Weights of a small transformer language model.
Size: width 128, vocabulary 8192.
Architecture: RMSNorm before each block, tied embeddings.
Training: 249M tokens, 4252 steps.
Each number is 128 + 24 x the weight over the matrix's rms, rounded and kept within 0 to 255. Layers, rows and columns count from 0. Numbers have three digits each.

# layer 8 MLP down (transposed), 320x128, rms 0.104, rows 4-20, columns 0-127
149150132130169112179148113117139124123077137123158135107156147102097129129148131115149135098136103147172145117137120126116098122122171112121122126130098130102122165132128079170157165168128137107135137124161130196138146133128121158129135164099139114173133155148095143135131135117158118131151150118106137148122104152115107132114127123117135126172121149152143140139119140117137144099118
147127156115165140160076104104139123097095144107110109143111118090107086176120134152127125088121114164127116114113123159120119116134102120123129101123127101125134104101145149140094167146117156122141134117145143086090112097095119121114156118150138120117079169094140151145110090123103192126081117094147125107138106117111130133110152164135122171129140128101127132130122123187143144110139
152076129146108114129161160150129156146159128138081131079141161119145142046171145110152106130127120149137124112174152134156119136158096088097092162116130095148118125130103158151131130092131172119160131136103130093146130125193129156136124142102134122082134181098145102121138104178104118143130145171125111145156126115113144108078125105187135121081154173091114093135157171122176118137110
155124132136141127120140141118150119128112158128130117116142128117110089042115163124100138102158131115127106117127145142146152121109125123104116130106158141151161140091145159152134124100127112164121101114093097139121164079115106111148116141157163131147136143137148150146152131148124130133111126122109114119144113133114101109109156148150132110149114112140147114156120093135103166094122
113112100115134152105115125147117115146163148102109135094127117142125138170139177092113178142114097084129141124123120121134153156144127135171123120078114136111093101115110101086106130098151133132151139101128115128117130136144164110117143113128127124062150179117145133122150111118166152139145173130114133100086135109120148119151105191126154149121166125132141103122107148126080123189111
148129137128065141154090157158142082110108123086114113121134145126154088128150145114125128090114122131141058088122120145155138166109122122138177121123127118136157175146084120148135119143120116142110075153108157100109116118101099141144109172106164098112121139133107153132169142080129117120150117144131150157142156162130099105120082095104092118094072104106122096116063114113100145123128
133164130111186121093142149130114103129095125142142130123117108102125158137127181144111116148114119125176142135147137111115153071128151142149079156100140125110097148171153084099125143114108098125091115125082124119126096113118123141134111106138149148106171124124124128109143131099159153105124141167136125132128142105123163124128109119097096143099119130139152111116135121175117151123159
113133176175124161164083148144184138140111109120134135109118134145116130119156131105137140115139134158093091112110161153181124110126137171102141125135102160169129099132109105149108154138099121132104140100104167120164153120121152170097164127154115124150120118142103170121138118163141179117139164143140120129103127138157151129117123141152153124163156116159148098131145115128136122151080
095108151160099142146152116164128126097120168129094119107122107143114136045113104128153149198139122118157163132151140180146113146089124149116169081140126151156123159130170155134092144131153126109150107137118120146159167144096114109130102097156128142166094100108179160155178159190102125113108083145085100133171137149122131152130107123133152121087137112120117147168104117137154104123106
127130122135125121117140116138106123122113099108139130109149138145086134219158148175126129141135131115119151126120140132121135147123126124150110123136118127133094184133142173115121181082133159140159128125125118076153119148156143135117136132112111133109152124111109134116176129151129167126132137113135119124088118118137120134102087129127143116148118137178142155145120127127125098164105
160145106063162113149187167097134128160123122107127102151144070121129163099105099125140159118095107124146107129150164181112102113105155120107118069160169112134152084126129114119080157132133099105147133112140141129138095147146062156113103095098151121140112133152100091100113113136122148175107138088112142113115107118112122080113081103098072100159128129080136117124155136121107106124101
165150111138116159071128137128123136150154123138144127160182128137120100090127133139131142144112105171137132100096128134093113162131132114089108133145089101134138147146114158171130134149135121132149154151109150091097127108122125107119137086146186132160156105113094139145153106139163139098117118163144132131108173159148104104122116121127115086164129152138135128128169113076172108160119
122112141108124138100135074154145127123180088126157107152085131124140112105062124108132178125168158133135110146135105118099093122121143173159138126144165126145148096190153147115154120174116117133079139159156114154094188098116126107159085126149141146176153159102104111120144107079084098092121104131145140114136147113126130090154135127104142090160136116104126099083105112128156123137116
187131130109118086140130155156153144155155130129117135176161096125127105198160105140132150120148165138136136116134132114143148115104158119120122141094128118127100116097145154106129106103134145161147139116121124090134151144088151146102106177113131135126146124100130134149132142123116104131121131184129128127152147136139104124148101108074132152075123117119154090122126120131102083165108
173089137138116144125126151116133090083131110090113109150089118129123129120121114128088135111143134157169130135089093132184135145123140141149145169134098114159158143153157112128122163107069144106097095141115104142060125120148108149123109137124153139110133130090157161135085131151131121122155130138097087112127102123181146132112130142118133089104089141154121105074157109115133105082173
129112143152158142086089128134111165116144138130139118130181144142159117098117143117144110126094130139112111140128077130137099115140066145118172128133170093126137144123130127146119145137139156116102117123153123141144082147116105123134160109106121115153091151129196127140129098117130142132170103118134116134118112105139102133095167165182136087085108079092121116109161101163112135141120
155126174092159133143112139116134115091149132134156134119140110120112129167109085136119141090149117116083150154119130152094146148124126109100089103124129104151154161123141181110134118146124181124129110129118132091101145161145082115144141122134141125155123154162142104111098163140103090160158163120118140155126151193102124142095128163103118140118130149142099145083090085095156125113115
# layer 8 MLP gate, 320x128, rms 0.109, rows 5-21, columns 0-127
139128167113128138163120138149077106107109117168182138134115125124125106119125111145169089086146160122148122146123107126101123114165129125133155152144116106157129141112115130102148161141129119152172129117124166140104101115082105119141201124171130091154121100115090089139137145142096122102128130136166153108154152080125123153103160118164119138149110083161104107141125112110179117107144
145116129133131141136121146116133106105147138147092111122128142123104079110146152144099106098171140123140112110096112144134101144126094146106133126158157096148158114142126134124140108168088161143086107152126121110158131135196116124111082106141144133150171107097152138111147161222140087105090134144139121129181166146140150110134111151146110135083063155161127118175167156146159144113097
109092132128126155136091116091134131120108127143126164158100103154119123116138133130109162119152135101170097143123114106138110167145086159103145119109143140128156183106123147152106116156148094140137129119100138154116141134100110111175126156113166102146142144155127140167150099152124104133148105157127106122138173095138116109114185147131158107136111145154150123121124142129103134115138
156105140132163181165113145129122134101073148121120157098112106155128130112142114115109116105131123111139096147156138122106139145123114115119132197134116168157132149112123121156120113182132128127103125140115142157146094165108142153133125121100091146144124150122091095138127140126158139147138150171174113117105141179124151131119091110091155139148098117101110125132112134107075100113143
123150133138107103108143107119132128118126134072129116136112129142124100089136157112093124113179154099167155113103098128134119112147139161127161159135134085135155150085133128126118092159129175130149103090129169144103141131185107113150106158131153124108142158139152092120110150135154092164155110174099114131203145162118080127153116141114194172112105145096117147108140112111132120105151
111124141131136168143116108086099085150122153148114126140152062124119139126136141129128145097145151130099082125172134096135088134131125070110142096154134105107116118118107095142126147135092149118157099114103159137100119161112124138122153133130130158156152169116088118134087141147097124111115157114137107152127147223141125094110128083126115123114162116091131164135102158130123148136122
109137105113114117125124123146145136153096149114160134119146110116133121120108149138150151166104162121166152161161111131139117085140157102095137076139112151127154167104153124107112114142100108117181129134155108141110141128102130143158128087130145135151088143170177104134126130124101129157121129130129101137130128122126114148121143095153171110117115094095127187168101142134106100120119
161102136141117188162114093111115121120063113114104138161134092145116149077186122159107109097136148125186118137094145134083120171139114126174156137116088131132131113138080108143125173165097117181125139178130124086111137153098113129119111135152131118136157124193122123139144141162165160121170105129097101150133130172178164103147109121154169161109115087127115110122095148118153136150133
166110121113122144141100132129097148111135124112123126131159089104120132154142104119127115121063159141112117085113104152121086127178150122155086142163185111101128072117162124147188121107155173167126124126124147133109088129107076095110139167133102121152122139151159123076153093126126104102112192126179133163124144157150134130118123111100099129122127104152149136142136131149135136132116
165141141177127094125090132096156150131125117156142153134142097154123129101111108145177108138180133127126162103118119152143164182126149152156136160141094109136153101111100118137169139115175103134112141142118144118100164162114183138086137086129129166101158109145137147151140131150142109073126130146140114189117138112105139139132135130118159096105151150147139128139155138089131112113159
080115112171146110115125103127157143179105155131141130147118088093157155121134155142122165154105124106122139160084137132136100105138161117157141146106126101124102137145129139150089134121132141109110143111111143115167161146136090103136154163121093151121127143147176149151139163124150155153157127148114142122142126130133105153125116123176117131150116127140123164110149094146132095124113
100121146163081141121202113152103107160116166150123136161128133139096098112116153100150120116112098129170123136120135155143135088109145138063158116140102112136162119144146143143124158141116150116134138104160081170089149104143153148111171152132121123122151106164148085134112089136153101140128113105160171119122158138144140129145113171100147146160094126125106131121144130113151111166113
162158123151140124118116081144096148187148122126132140137169091114134132093147127143156109133148104142140164100129124079177149114089181110117118144096102117160116139109119120108158156141126069104148103121139104107166160125115129147155131109180073116091167117147105200150105152146145117139120127171125146156139121098116112155100157129155182099121071120140163125110163084105115086104118
126114138152126126156145156132140147153161140109136131121079096141139166119146170150122101135128092108165123124126154092138123133156134142124131109072165143153124177111118121141162172132125163109087131171103164126104110083138109126127166160083124140124100114154147164085136165137124116069096097116114147144171107168118111125115129164152132125164130133156119105126147107092165170094146
184138134119152144140120139115071168121157078139095115151153154109143102114144163147169144108163120113096150150102134117132134148154163123114089101114076098120157125121099122143169156111099086131150119150147143179122099149181136159168154141110172139139136145141145155154128092144138099094146104161095119083152128131086110154157135156129136131127193130159113131171145137088101100092098
107129090134160120126143168158140134123114075124098161123162116126162119116140172122125118140083085108160118143137171120099119145117137153146127156129135173126115140171147124121124102153100111153131150127167117182170158112106126137123073076122122151131129123137131131130134108130147120095145103119174121145151127129139119118094107176107147144084105118124160126166171156172118145134130
168118116104143146155075126098131126111093128158141124142125147124125093114156154136112126124159137122136146142147096132121132125146093095099141123138140108136125101149136102105156164133107111152152105125166100119142159151116106115145142139116150150124131151171158121107137120105160121133128133155136109131124119152078133158086167098186133109082087124127116091153148101149161140131105
# layer 8 MLP up, 320x128, rms 0.106, rows 5-21, columns 0-127
135118118146145152111079102107115099106140148097129150100146137122128109130107082111125129137158109139109105128118136152155130131099119105123130131113095128118162095120116148120110128126130130108145098121078154168137079123112110109146148112146074143106108136170147113171089121105163160141105131084152141108116111128135130107141122124128075107144134095103142107155165111109142173164129
086126103122160102146122119106110133105143132100115204156149142102130141125119136166144163143138122097141109118152118113144121067106157100137136089097122122120099103123081100098124103109159096068128093116125123132119129177121148095145131163106150120158116119151134111177160185118170147108141141144079184160140133107107131164179162154116096136160136113100149139085120143094163118131176
096099130121136165121141154159112131169166108115118123101141120110154140128126108118109130143123137127121091134116160156109122088089166129147129099093109159162127156123111119098133109127153124120123128124119184113159121130159162089086150151143139116136117147144131117145107208124141115093125117152122169106134119118128158158123116133168086134146140151127132150117114168076140131131112
140179152095146117157096097152124131104103124105118161162120060142131118151130148110095140149138118136132117118103169138127163105124140141171148134099125132144106104132146116131109108125133163113121147140107110148124112195099100134117134130165142135082065158108104114099163110087157150121158142118125134146099083124187157150134144107095143145159118100181099162146092075119099141174163
115163128093179111101164139162100150093122119132154114152131111116136123123144126156139108148109106139162120119111109114141108148146150105115122150135136157183127113142119123118149145126104127114113124117189152107110146105108136143123113084147160096133142177150088089108144129139118114115110106123144141146114127183124123167137109116091149071162125124110087167114121162100095167124128
131126143099125191142126109150149136101136136154148126119130103145112120126097133106136146133146104115109112133147124120148167171124117126120125131134105123106114136111143132184141143129124157098146160168105083116120135139123160125106113164115134124124128135159124130122127077082100135126169148148130128155132109141132121126177137106141135118133157153123140111158113091098131098140112
131135122130143101132126177112159144085153141118120094135127141096122193164166128127149148115137122132129150116141154107145122119141114100111146127172112113114134084185127131146130108118171139164127161082142145120139087148139121129111158135119145120126136135138123114097153157117132132127145122170131183122136136152140165162107158128085117104115155125149112165116153095143135102173166
094147105201116111129100144156106085136142145147117179111184111133119082113079143104161162081131137115167142133141160148115073100114110099154168119167141176131125112103147152133136159094108145123084110116151112147143143119143151080156132178101140142136123137104129123127150176132135095093113127093111111124083094135126094086093118103177074130160099120160132108123166105163105123120106
142128133161144164140120140135110135142153153139154144123120092121160132120113100120133153105127144140135129144146120135137142119164107141131148136108129133116122102137147081146137097140123141145087122118091132169107135120137145130117146128115159122140135175185169154115099093111136090086131124127093124104153159130160147144143114131103125130118152160105135086089123113153095173104150
157118142099119161110116093100132095155106129138135091104096064118125106136100090137127173187121092140136116114155175123120123164111137132110129136132112132118143117179090125108151172118099089187138112096109143151118131156132118181137139089145146110115132151178120153131148113132159169117126103103140139134118137161163091109147154133082095103134205124105106106141101145124075143156114
085119150112138083139146165164111112083121143173114183155161097110113123143090131124193112157140157160097134136130118170137126125108133103133083132136106129122113099125135118148112111115118162139104082112104143131112111119136142151164114114101104118140107118137142120112155156111134148114117136140112139134116144158113140139122156136123101133110166133137130145133174179126195130160071
091150166148077180111128172123103130141141153136139165113156149141143129139082123080140094103122117137116125120157137173142123105103112118158141143124157097160097153154081074144159118157146124099145122093134105129124084117131127133142167172097157091095092124204136105130101152144156164109162130132111128135106144103147140118169118149128136129131159153137109130130142105079162173098160
149094120169129170117134110158156109136136114096141074126101113115150110117128135124139156143123147137137134119145144126112158152132138142128104098093144110104118124082122118141144117124130123128152137185142146094123138112148189104138176146198121132148086118116087104158087138159127147161119117091137109121112139127122112169142093131142129086134090119132125074098110113135163145125143
130112114129119134105103151084133129141164103133094102104160140161127158132127119155137103121155116131142146129113132154120179125134118188127072127138105177137129076163110174120131114129126127145115169143167154083130142110118103128130158107114124058102125119138127127129158163130104098159129142135137112152113111157146094119135067099145107160138149098141118131157113115109128073113072
083094146145099140180124151116135117117150125113146146141119127139138105112117129151163141112151137132150167114127143115119099119166129131133108143084140135143106116117151167130089077122119135137110089127108100112127085153141134130177105140120137147123139155139181146149125164121086167165112140133104139124109099141096161127118126128143135113141084120143140136148132176131089121118171
166082110134123102130147158152116145123116104160122118132161125118143162138104114167163117124148167123111088117157168134116104137137120141132127167126075162093088157174141103117101113118133148106139120166139110136111106124122125151141065142128159119106121154119127131110114127089141109119137143150113161155098135136113071099164185133137133147152182085110105086151141156139115113149118
085143099142090123121136196126130108114124110121125170153087102132146120113111115112165160106122104104140153141131124160113136080147158132113143119131125120152161116197139100099148113128150136132142161119104097175136131105121131161136096106116135110127154150125148127123134119141150124191125127142103120114128128166127109071140107165109139145134116159145142187132173154121121175175173